Weights of a small transformer language model: biases on query, key and value.
Each number is 500 + 25 x the weight over its row's rms, rounded and kept within 0 to 999. Layers, rows and columns count from 0. Numbers have three digits each. The size before them is the row's rms in percent of the matrix's.

# o: layer 4 attention output (transposed), 96x96, rms 0.16, rows 20-31,51-63,83-95, columns 0-95
# v: layer 4 attention value, 32x96, rms 0.19, rows 20-31, columns 0-95
# gate: layer 4 MLP gate, 192x96, rms 0.185, rows 0-4, columns 0-95
# up: layer 4 MLP up, 192x96, rms 0.18, rows 0-4, columns 0-95
# down: layer 4 MLP down (transposed), 192x96, rms 0.5, rows 0-3, columns 0-95
o51 100:474478518533446535497517499484544543487510466506519463445488485460522474527519480501494499527486523497504511473451529520476492484477496509484459482454496504511496529503491508541555549483455505468510487471531508507483480507510497476483497502531451485480496472512531485493536473484498472539
o83 084:495462498502499481488515472534480514490518484502467500495497487513487491515523487512546444512499494500456498487529496515488482511494474486521506517498447474497482513459549479492464488476532550486510504562518500470568525495499461537572532502489538484499482494493457528528496501512465512492
v20 104:480521459502491520576448487510481484513453482517506478489479544486505502506515437489499486467469511508492486492502519516497516514528455464515451455474459460511530484531493516507547500514505514457490488517488499537493478489504495493490544510498499527507498512494502468524498458464482549505
o20 139:497488495533492505507489526459503503455507483495499469528465483476474490520498499466531481465447483504511524486407521496495486485508508512506489501518510500485504470520512479481513470459543466502515515448491514483509444495535517478442535536517498516510465539501543495499460502506511522502
o52 065:502474477536508436487522485495468512543480496499537540476508476481498460479531516492468475503506517530433455520474491516486450518439479480533542493564473494527504499495458514508521524495492500510501524532498509495524485494477493524473494489509535531530514485494482492505459484511491519495
o84 077:524506504482493528524473559488513493527495493482494501514484489496527503496560511501478527522461546495511532481472511487486518492503501512491476482496509504511505509526510537498497465534453501486472579508455542532499474456490514518437501541506487489486492548502558475510496481497531516519
v21 110:530482473489499491477470482538473516492481515501515472497518478479455518523475482502496525456508461519494546507499535498482514466501500474532482557473476569512503558466499470499540505485509516475459536479505514517514481515494503506476511552458507518511478498510472483529479513544473496536
o21 136:530504501466504521502506528517516484523478514474518535480530529484522517464467519495517490436450470500511519485446486469520543528507524485518473491456519494453442500488488528484471467440478541496476546499494495513517502466506490504518491473508488483495456528495470485504488477493478473494
o53 081:510453490536508551491474471497538507478485478464507475497477536459497557515487464510525491515470468509545513478523552492495512477546512494479452485476529507506541545504525531498492523495490488444481531473520510478474535473486505493520467535488461462498500484512498497495496474488509503507
o85 078:488503480460501534486474497527511469509508524501545495498486520499485518472429500491495521500546448503455525471488482515490522494519451454507482542480489479518501494487495501465507551492498470488478513540532490475497476506521511508435492480516479489464478532497503510555512522493533530531
v22 097:540497485536518439541477503463567504513462498486499471510468499501522517489504475510517516426541496524533501510493502452496467491512491500491525484484465506504472469498517531485514477537497451489489506499473513501502510509501521494480499513512524493533508497516514497477516415505499451533
o22 134:504513476536470499503479539465533486519479484458527499472460518460531490470507507528503486493450503497465500513487488484508450503494499509494544457483482541451513477477493507453473480518518518458479501466502489486505499485509522502491453529503547467495496506503518470475526486506502486420
o54 074:507496479505546471510474494479494528526485517538505519519498531483490477488484495502493524511477479510509518520549514522514538521510526569500541489566543497525530506487509490524527540555489495475492487527492522497529469530460509482497494553522551526521555512521487481502500502514520518474
o86 071:503516492482516483498525501449512484491479511540474498473506490512500463542540497485482496527508514499514484526526502545537475466444511518495467489456479469520523472492501450534504491480551495547510494461465512478524488496504488482522482491577446464505522481486509510515514481522527504503
v23 103:516486505460510535522492489475494457511462512489464485526468524508502495518489539483530512486477464496483508514433519523469534474514575523453496505505491495484508475516502488502502492514501531487492489469506518486494518515449465487452547523480538495513530528533527470506452532480486518499
o23 115:493507541480473472504497506501510522476491467468531493548449486525520502496492509493494496480475515482465513532460549502543501510501519485495515505516529507498520503548509523524464511524523533466490539487457507522508488476473486513452496503472527420478509476501491450509501505512480463555
o55 086:485533511540528540514502522474512484466505486482491483503547496515479522542427501496511515476475514471496466496517520536491505436497536526520479464466492471504514517512490461505482472521513484540507457487512514509531531526481468506511533440489471508504461483504515521494489485518502460465
o87 080:516530502473509539481484510524502558469522481510503510480510509504507524519425517485521508465486482487511495532453535546478493536500516480517526469495505478477537573538495538510473511502511490512513531521511520515511505483477455502509521504449483527504507514505474456497504456485506457494
v24 092:481521477479477495494488517471530499487503502499461499504448498505454560502503511511483482503518509510546490475525516471450493518503500461468485464504466490498447511454509507548494549475538508506526506452514512515484497501526531528496531506507496526510554510461519534497471492478504559493
o24 117:500532478542509446509477463510533508503486466528496475513483499478511484516487470501513533473467504487513521540512464486513513521489518523500482526488496511472544546521478503475528504556549473513519505475503524509505521535498505513468461524506500468476503544497560555509484442481509519494
o56 092:478480530490483517468487507512525457504509473478524471499459501515495500495594503493519472511516526501497516495430514496473484486495461459515454523479515515527515488516508507537551502493493509466509473441519503515483498490508509492508488467525471488479489509541562497534508469498518488511
o88 070:465532477499521482496456480496517495492521484519545508520462541478483502480465507502496543468507509466515527491494501515479497559496501508485560472488489527510545506510473517495558556500533472481548500491479487503457489511541547509451491528517525538523488508499487479507484504516491526495
v25 105:478542472492482465498502515509543493505476553496462495463495469477524469486524476501512456469503495516527537458502507520516464552494489460501525472511511506507509529463552515493515510514505528538472531527482502478465516487499480500460499466514520478483472509480498539497477564460505511518
o25 156:473501504494508478487453471502490535488473500531508515503433510509501489482560506498467518522514521524471469503503520528528500458502512509482505465528472528507486556485521501469487541503546523529497528514569501502491498476517454482451500521557513471459513515481497487531503491512502510505
o57 065:524514524510451523472534530526507541519488487501535510443474499462469507467514480453501537475533528495517488473425497522513481517481487469499502477471509467533502544491465506499533482476460533512486507477475510511509450484533482503480483502513498488456515491475467493501490504487522530516
o89 080:474482498517500436462470497505495523566510502496547496471487559497481491502505502547529495479512485492469513509472515531497494491461490471553499506550464497509500509480510479498501515509493450491464480542537488494495499534462477502461513493513525502471484555473502493539489536508480519513
v26 106:499466522485508466491498534492468463544511481517542519517492521487456490559507521506494507506496532456499450520523532507520485500497498487483442511509497488477542507517476506491504516469501498499543488549508558450493514483478476507486529481524480485482486544472496545533503488550523503480
o26 131:515514493508509489520494467526475489506530484525491485525484485511506486485423493495497527509520470481514537510503504502472558510481499487502441502547484519515527510509519418558525484527489467504495488514512476501490511474496477506551516538515463499509481498472539504512477538500450482526
o58 114:523490488487537491551481512493478520486509505530465551544500520509505502483531500468523522490500480497493474510577478484505531523543501526468520510563516481478504528511482528472492502524531499532554537513471492511490491463486537498508471533451532504516494502504465491467495501511527530498
o90 075:498522501433474542520472498514487448522501494489513512510502493487483527491443519499468526506506497470537561529478490509486496490514478472495496532421494509499532455525498486498509480465494499483484436452471501490482478500520501493494481497505484549494519502504500488524514487512504459552
v27 099:500533500481518512477512432474472512454507518518535508498517508476500469507480512481524508484486500455516519518482457477530507457495522491504516447498515519484460530525496539459525483504505494530465540508493511520518546511499522521477492477542516540549564521501486506501513526494497480458
o27 112:486548548529514498494481480528496491574501484486491463473504489498512509498439489508489513462510472494480477502517439507487528469513494470508479472502489526495499525517466483499487453490483513518502540517519514496545529507539543516475457497525505517465504557518509506452523523511524511488
o59 102:495530480449459470482538553531493530477491504489462499514509508520484474509475519505499488487490470468452498524515488492450467435521530534515473489465476511478446481530524503515463482507485470538530478483444488514531490529519498496504512484451498490487473524500480492506521519501509479504
o91 087:526469514545519461489510519484465533542505525513478499503519499542504502510478514521521474474466531489526439471501506513536516488479462486559512464526525464507498536489494477463504501512508489545457519521483516474539511514484440477535486485507528511494507503509465469523473522502473506478
v28 105:511522550521509494477511487531485502456476490497512541499512497521479515484497471500505489478548545488494509550516517509472509498481443475495459503514503523507451509502560513499536509503485475513489516484501558500547547485538486521520514481448512456456523478504521496483489527502540517496
o28 137:527503507523494481490500488510492521489485550513505504493446575524468505455518469486469504433452475498482527494495485513498475463530478517497534535509475514527503506465483492512500464468471507508514463493531477505496540526510477510526476522522517470513452504513455522507462475487509474515
o60 074:502514477488527484529496478472491447491524474528479512542502534517522487527536559482503488528524512506490485501573528488506519518554481470448498466542478519506530477475508506494508549535546486519514531490527502490503517492516509501493484500535496483520515523526486558504496478495465517519
o92 070:464488487448467510482553504517497532493458538531465466491548488498489520471553499471504490493469525442511456481469502494486517504520497522516462483442490514507487478464525504523472492506507511499512518464511502508494475495544462471520474479458473519488497496450501539499508501504517487481
v29 090:485489475541544499501521575497497532519523538509500526444513505504486499558485541517525484463507504520511474472494500498544515474518523487506495499478454486532527531523454517463494474489501507489511493468467500479483463463533512485475527493470518515458527512532507471508509512506470485467
o29 126:493464499500466489508502506463534540477505516449552495491505510574465500517497477539540514469523504461516485537465502483524517505472503493534455508526488428475511506523512491508500522477514473496486541476488468471506456507461518486490514467456469474492486498498498499514490514513491512518
o61 088:526533497478524510518521484482482523461510522533451513525501533513529513499511513460549468501516513512483468522566468529465536522552465505485517462501534512484505489503497498518474477531532497500530492471526512503493471541535480539497446517523496477525512510501494520483503486460493546509
o93 069:492479506537510479456473479491479512526533495456525480473481452542473469522522473533477507483473484493537501486537492472504478494485469463525520510529486482500520494464499497480519519460496502458459490502473476507536536467485546519544480465528510501455484478491481488501524543540478502502
v30 099:522533494457543503519478526520522466491501503505518479510514530519509527521476516531488475496477493524487510460485537536475464490499454519465518489506544470493511477505511495541519499491461500442455525528469433470472469536521534512511469518499505455501493495517507507509511524538492527525
o30 125:511486557488519534513542515483540506464519486506494528540486458474519460502491509482464486485530512522491527456547514493511449509441480500481504518499560504521500485502500490492472526483505539507483516507457522485494476496529455500474525497494504482498535447494475458509519476518539499517
o62 082:493492490508513500534482520469496483522495470512534549507468534516499481483528507473487530529490501499526487498498505511482547497512521462500514452479515518500571500520499531513541528531493510519494485447492525507568485494457446495512425514497491483504490508525516466527479471514503503527
o94 083:504488472507534491506502520488505489502466563503533521493536469504511451464484510544502511524525504518492481452503500453522495490487469502461526483522547535567520509461502505468496549480501471515486516554517500498478527479504492501497488464549514465497523513505474492454506516492474501480
v31 094:495546493550508518487519531471467469465467537508499471506523502536548504537511517524500436506484497565477463490559521532521526464534500517494491515471538509481507525491460511520507499496516533475479491498500494512522485532483483512509467478518517550503479500501505544504518526489484486514
o31 131:500496497508528514519497500449518505475541507522494462498500501521497497519479493497510499485524491497468461446493541507510481548510477491511412472518515472513446508514524485500472481472554482507500495488497481474518483536519469489491520521523496495470502461523491460501494538505477576500
o63 065:495461481483493517505544545478502497536499483510464463485489514539504468516559469498530532475524489539483502502518480481527495486467523496498474551487483504487508475532518466493519510487546464490513448470491469498505528536503496469522527469522522446473543505494492491514543493477513473483
o95 080:486498495470524505486486492465494491456490518531506477528542531519515519454413504519542448473528471486503493537489491522508499481464547528509451503460519500479497506499507491536544525499545493490509460444511469486483492490512489468487502505494533513514501469490510496497491489462505517520
gate0 098:496446473530493533507497498453547524475495501563444517526487522480510470478475530502521532492503475476491483502468492493497471496486518428483509527509540454506487524477497487524526532484513493511483492487531472510496524548523533496497522468486533519517501520526452513524497536495494485485
up0 105:482489465494528538530508498513520518524528478528496488499506461493533526475468498474547484512531513520490506528505577573504504511472477487505499510479493505497494506472548489508520506493503497498473474527536477422470488513528483481495475531482464485511483519521477488512540454487532508493
down0 102:507444493459526484471496478503543519494482558533496504471519527490521524477455480471467470528500497513518516506443473492506503568522485487508486500493484520521503496547504473463545502510521492523528483495522552458507500538475473502486522504508477511513486526521514482472493543494535525509
gate1 098:483492445513489501518510477525529478499494530541518508509444491483470468496503494553510458502532520531451485523518551468509520518519534467527512512521488515520492530479476486500478470491490536469492494466494475497471527563513499490469478466481516504531510508528494456452474484519502478506
up1 095:489476525460511494452497504493513499489489481491468469485538500525501485471535454547532502537536489536485487538536496514503498499480459530527475497514484484524491502459510506508536477497508480486467490470531472552519515540537558525500536535487534526500471498535536501504479535517483500515
down1 095:525539535516480521491503500516502494440498494495509510496512502524508563495542553497519530517513504503479482479454469506492513508529526483506508534550542507495496477496494536529536520494467475515510516512453519511495522465494466529494512499498588474494490508469513501473505490537479542477
gate2 096:491493519507478490485530487490552497447503497493519574455468518528502530506497555493466456476525522524486483480494473498476522441489497454473513481513497513467543490488490478527493491491507540521506482522506516474516475525481511449489496541499497489528504503524521492483482461522510450486
up2 096:513513498506506496509468519483518467453490470505511470491526503511528525503514480481517458517489516475530480480453503504446549511503486445506480518526559498523551476503504509529502486547506560490514502519498499465503542449500466493475470513533496504461480475505505541486499467495496495540
down2 101:496497541538495526519496547554509500524523513480533480511501488526494504483536505537526543485502503492455528472520510449502529500490429507468468488470518511511493518502542473499522510516469494492457507503479518478454449535489433504491512526503502496502476493539499521490508501497526501466
gate3 110:496467519466495462521494501557515525511531480497487491517451503522483515485447483487502497459551519493476483499464497481474509468468502465502481541499492476525507502472473480500487505476533516488506491467513506434526505492492511536495468498521523548533505493463500446502526486545454521478
up3 098:482504548512497518525454536534515484498459509503445497497427484484516494493473470503491512465493516494483524476527475513488528492467486511489495460508505494519552493510497469495470480496507474471493528484522488466478497486534489491535504505531517545476463524565505478522495527513502566502
down3 104:469514531498486504538502521490523469510530511528528513464492468492529497499446517493537514448483494507525521483525454504460482447510495496513493511549511536470460498488511504499484486504522514471494477535522494518508492499531449512470440504530462491502510502463468502472475533498489552467
gate4 107:454516476487516502503489479493480506485482506522493492509478520526456464504452575534509461477538496507497498487486500453502519501504531525509495542479487494514496493522496487507529490519477534513471488535494502498482502520501514503517508518555538530545452499454497486555500463572501489497
up4 105:501477504488472534552527511490458538521505502448470481486527471492508499477468524504519538518453543533486481495472461470460492511518485504456472477527472483515493498542502546533497494530488521499487481497525557504519481526521504480480497497497506452476542498495487493520504530491488506444